config.yaml
n_layer: 8
d_model: 96
n_head: 6
n_kv_head: 1
head_dim: 32
d_mlp: 384
vocab_size: 1566
activation: "gelu"
norm: "layernorm"
norm_place: "pre"
norm_eps: 1e-05
positions: "learned"
qk_norm: false
attn_scale: 0.177
bias: "none"
tie_embeddings: true
parallel_block: false
init: "uniform"
init_std_qkv: 0.0438
init_std_o: 0.0
init_std_up: 0.0438
init_std_down: 0.0
optimizer: "muon"
lr: 0.00266
lr_mult_o: 4.0
beta1: 0.93
lr_head: 0.00819
grad_clip: 2.0
warmup_steps: 200
schedule: "wsd"
decay_fraction: 0.317
decay_shape: "linear"
final_lr_fraction: 0.0
batch_tokens: 16384
seq_len: 768
doc_mask: true
train_tokens: 83290000
steps: 5084
dataset: "wikipedia_en"
Each number is 128 + 24 x the weight over its row's rms, rounded and kept within 0 to 255. Layers, rows and columns count from 0. Numbers have three digits each. The size before them is the row's rms in percent of the matrix's.

# layer 2 MLP down, 96x384, rms 0.128, rows 0-95, columns 336-383
098:117168135126159141181082154097163117071137137134116123103154115118138147090133127130087131126072100171136095159110149141142093092105129119124119
100:141121124142104144136128103149105127142158116107129115121155111099119132155110129140134075117139127130148185143116190127155069138120138089073153
086:121134129137132125143102104111124098092142163119121058080075103120167121100079134130142083112144140115111079144138113127090102132111159125137121
105:142160118169124093142119130119127133102120138134122121126126117134095136174145097157103099109114104147104100116139116135124128142123133116121110
099:144095117123112108136132094160142095103087120111152164199122124161125124120141172134119124109121146116120136111145160131155182079126147197102142
095:125127100106144138099123127161120080170101117106110199161116153145115148120097131161117080127101116136123069103129098112091127129149169140097127
091:138160108165126151166127103119134142131087125132120089108140120125178134123106174137141153126147100131090109113144156141123090133141105141110125
103:102118094123142086120139140135130142135123129110135231150151152124136119149119165128060151120118124106155167113148142111142179120119112119143157
109:151152073160138168159111147109157148092110114142141135158127095142105133114130135156135104141168102095143127134136150122128097142127123167175102
102:123067146121160140076124149095191121166121086123149066147127136119157129143118123120140104157169102139117123106101120124110135131126123123145125
105:109122110132124177134161162128146118114120135125138085135121146105164097186121180097122165106166113074118142139093050131123144172111120121135111
103:130132148190102147125126128115085141115122131128126128202140121150125138102077103100111175100110108111116117106137130119090141120123147159123177
101:132132105126100122166141121122127126140144125107141073128131140130095143137127092132125175133198161148101117125125115118147122098113145119131144
103:139159118144157124136116158146103108149110142124150085121127120111094124101118183142124125137149121124145093095101157129154121108113140149097105
092:161119117116131132098152109141152128145134097136122099106142148122154125094125127099149164101118172151116179151158083111131145114144128168146107
092:149121118113121129126164173160140119145126115143133150108099118150140119112145144156160120120120118077132098120108140095118159080127153110118143
103:126131105135137134094126161146096127134142153132132104135139126145112137108114130152126079131113116146164152128135151132153151144126111144157105
103:139118190136128086179143103162138119118122091113115098134132089130164121146134139132091127132107093119127069142124144154137153128110164103134109
101:125063140122119098121119111171166106122109134126113102095134113129137143158107134118114121106130105098114160097114110096119154104142098115123130
099:129144130121114108141119140102111118148163145143179152160128135125111138111116158149148132106104147166143101128086140142132128107122141124126097
090:117127178080157148166137118116164133171111145119116168144154141139154128116133106135130129150154123107144134145108131140127158167107103122181149
105:103107172102163094141153069140147134204075129139127154119136150159128131136133161137150144125127111120141110172156153136113137117130151125157120
094:130149139137140093105141116088121170130148108146126087120128105088136135123107133112158081164119127214140155132158122114148161158132105112160155
104:145163151156122111124121132132108126057132141129095068109155149107107106098142138119125112112158160125087163132131146143118138085129151123141164
100:106149117117153129177145128112112124069116124158151116059114140085073109160129169089172092140114145141135104073102108134142169121141137114090100
111:131140114154133131124140081162140142114118134100125130111116108152120119166106098096102157176165095101130152124153151145155109134148126098143164
103:152099122145111164114132152128113151164149120137126158102126127159137122103142052139142123119126121144099149134091137140101135155120143138118174
096:127151119132078108123146180124145116121136113097136153087132139155130172123128087105089148083137130071125094121152103092135158177109144120082098
098:142159144114158174143119140121154131100124129148103184141102167122130135096128117121117117148130120108121123122121131167119102115134136156143150
096:113109161127113120120121089121189132128125109156091085128116117096081135131093069123154173120165119136112169102120135125133110138115120136112137
100:118115113100118122160138145101136127179164121148152128144149150130062123156158112132143090162113103153161117111133161128153104135125141106093111
096:087120130143116131133119152125086139157168147118108162138122131125136128074146108130091089149137125139144110126101112131147103132105152102154128
102:155129096133144179156107098126102130169140148154146110118117109143171119211123105144106131106115157101118124073121147128144090111129128122120170
102:123133131135145147141111122114143144149130115108129102126100103143126115161079123100121204126120159124126121114125103125099149149135141131153123
099:143134136121128170084118173132131122121159140147110106097137140155102152098126173133122134164107148106149097140096089155122105101146103133142099
110:120131158136116133127085122115107143094111127116093129122141135110138148154122168095148112120138148122136176180133133114132141147122132092159152
111:128099154117131132136121169178125101098131129117110178083122145154146144096118110115090138135138114136158151120146105123123118165136133149131151
105:127110154104119075131140105147118090188126110109131149156145111153133130114105118129140111118140151149141164103145130109135100130134132136094102
097:090112122120147134134154141156130127162113136100137168076166115116148143144166131135114135106124151166171145139130143120135140134136106131109113
102:109147145126137131127116104109151153109116105141137067147140130106156130099126099146127078132139144144131154139116198137169111148114125123139148
105:125150145123136116134119136077088139135168130132126103069141134156110129100126083141145150166121191132135180159172108163109159135144128127161114
097:122152110151138100095158107134143134159105123131162104147144177120133138064122118134126132157167133104140136124099096161126135131127155145129108
108:108128103091130112102137110127117102169124141137127149160116116142145155151095130116136115149138100108110095112107117103114144110120119147137122
099:119137128123147111125133114139154152122113138104116146121151168086140137119172159113136154127160134157117127123147074118131129124139110090100138
091:141158159118105103092110156113142117188166104130134068134137120122125116083097099109142164093115111148108171120162122142105116175123141127145120
094:122115122099158134123132147156113108124110117143137150089093163129127130138117131119128107117076132088112085126106128137111151087107156107096114
101:123167174093109098117159132149087168124124123134124178101136097141109110121172150163148135160185099149119109146129143127119131122137120067143145
100:131150106162128123094106101108148164118126122130130146133135109139153135154109125133117159126081108175158075105104134135138123117122152128147151
092:143117103128142164156097106121145152068097133134122116155160138110155114132097088157128080136063147080133145134130153111104146109138115140120104
091:118142140144093128101133136155093147155124116131114116158089144124134121126180142137128098157117119122122127097146138113149135134139137104139163
101:145128137087117112148126140115191107143146143126137111137159122123134146094176127127143143123148132132126083119135145132119121109121126138085136
100:112116125126128126143110151129147133116161132112118102119147116149153138136066094147117055142135141137147112132136164109112117140132101133089170
102:106101128149142092182132098153116108164124104145135148148126145166137127148158142103100167162094147124117135149125138159120131124148111158140138
093:140097076169138161131173125152114127148139105118101168078133121127104135130109118128120178105155104162131100130093115103117110117129140129107158
102:122145114123136166102146156138147126170117142117121116144112154122137138090133080149160135131166099107159136154125134104122104130130143097102134
098:134119164120144157121148107114123107201121123116096163096173144135170110197085140117138131098124134131131175152142121134133085137136107126103125
109:137092109134109125122100158105114156158150142133132172138134121130089145117150179140145195117112149073123183141129123118106127135120133174119148
100:117107095156111124136145114136136091055081144124116124117164139114107116116111116149109179140097129147122115138162132110126100176121139136129118
102:128141149102150143089117081146131131113099116143144144142101109107060104105153112144146096157133125205152141100155120119121139110125148093127131
096:124123152147110100101116134144105141097111135101167133138158140103098131122132134137154129131175100150091108134132129146126161160111132154156130
092:103134180142137158143149169128144142128172122136128144178124115164171120131139111103105098142127134098128130107105139121143132140132126114148130
096:165168127108154152132111138126080155111112143127109162166157149085097125160164163127137152154077168149147153138117145125131117143115130153156150
101:120110146104102119057096161177126121139121133133151156187151083125134122146119139126080152107131102166107156150089127121124087125129117114105115
096:144105107134130144144113137143125133196119124125121112126142093091144144160140146127113154156153073101128140111115107115130103081120119157130140
105:131107103111115101109103121122144128072093121140172114161113149117138114098103143132164119084135106138097097162113130101121143103132128131134092
103:141103107138185101124122114099143132084173138163117134105123142156120129141114138130155156123092108099153095141097072157119110131125114128100146
100:123126069136132133145134141155136139147132108149142166106114090110165113091119141147144139112139142112117189110128121153116151101119086098129111
099:136150087145160113125082142141173114050131084127147099111085177129140106139141134095112132139139148115089138103089128118112120127132140129140148
095:127145151164106141163123152110176107134131156132137172135158104127131098140121122129110160154125121140111099168119143095122113122127156094144141
090:123111109113128161130137134142117101154128143130137142097157145135125119129167091128100133149130158143109136127182130148109171126141136102134167
100:135159180085088124135154089117166160153117124138142171086102110149101128106169121153114098134159178151135137112116105137138098109148093111130159
103:136092134158128128102122119161083159181149125131123051077144165126147131140137120127110098100114115114114109123138121143128144118121102153092170
102:110126176144137123157140122158106147180107148143172122123098142135114116093091072149147122113114131118134089139145134132104110125095152162148131
104:135107131122126115118066084100110151057133143110146137108137125101116136128142124106103114130128123149114105116110107137133126102108087146086125
104:140119129124125141154104109098111113124122163135145118139132141094098128119152152116110120107112164131113105118129143122105131131162111123103102
105:127168116131120152147125126144124152082141130158096117118121098101128145110134110135102099113103129157147163127130121146164120150108119115114131
102:133130091143091120138135107150046132191140151133148130159135100131070121086070148141145121126101105103118133125152115138147123161128136135133110
101:126116136171110148147143160097116140161162156094126180175103123166163147167124136103141151153145105145116140115168138139116136138141130131157110
100:118156167060114097140151151124112118112124117120138135130127118117112109100167097128139164113094150141140123127105098102118170063139113104085134
104:137108142103174116111148100120103136118112151150140105119102107130121118141129145102089124156148126123122112134108063142125128073172136146136109
098:127114069123109134106153138087142145082104122107133135173127144133122109111139150118144163100141139148161119185091091102128151125140144140160095
101:122130131160137142099130180114125138143165114138083119117115141096196147154115136131135081128132120087091129147113103106133113134133115125161119
099:128136108128115117130149108152100144089130182129091150144118131127103145193145169108089123099120095123137125125147131150190153132118098153127141
104:124134129123118147115124084112098151131114123132117173107122107149079127138145169117179135138134143160086107161143134138121133106155120137129095
102:123124148115100104111123106094075111106172127128143171138097108154145142190154111133163144091098105136142119134136138139129128134119145132118103
101:134118162094129120108130180123172074155129138126115091181141150134100116133153105113123111119128115126131188139191091158140161155155142141138104
110:150094107116123143133147070113118109046147128112137082103109131100113142177119165124137104098129127115142111123192168122155129117140128132101139
106:128149115149138129141167126120161167103108101143135133105090140167121123139149112145163114081131121153110087109138118127112133128109140128153108
089:137155143149153157106150150137123116127135100140072136140136099144105128132131092133153152176106142142114088148132164155144133149143144159150151
099:134097080125129158138117172130128137099144116141170066136133156095172143105092125120115139120125141086155140124072106115152079147127120105154114
095:134144084135110119118104135146166080115121108123083148174085119151157095087137142134147181140117140114138133141168139131113070152127120154172068
094:138133134124125109137104129111139096116082113121127075143090132139095103141140090138124068119131148129104163101122145140125101162130112097106096
096:130080176084121133068116158140129117114149135125118079115116153100158126106139143098124134107156162106142151139166138113123183129116116118116117
103:110168119094122133116150089107140122115110144121139109111128109137123115158158087148148106155145145106122138120115106118117144126127115118132137
102:099121162145110102127157139086114125189139142132112126128122086137167111121161129152138132133091100153133109135108146149117130163121117134154107
097:138170114126143104161123114118114123092137124094136141137128137131152129121171162135126110168119165099161156122125162096152149169148127118116112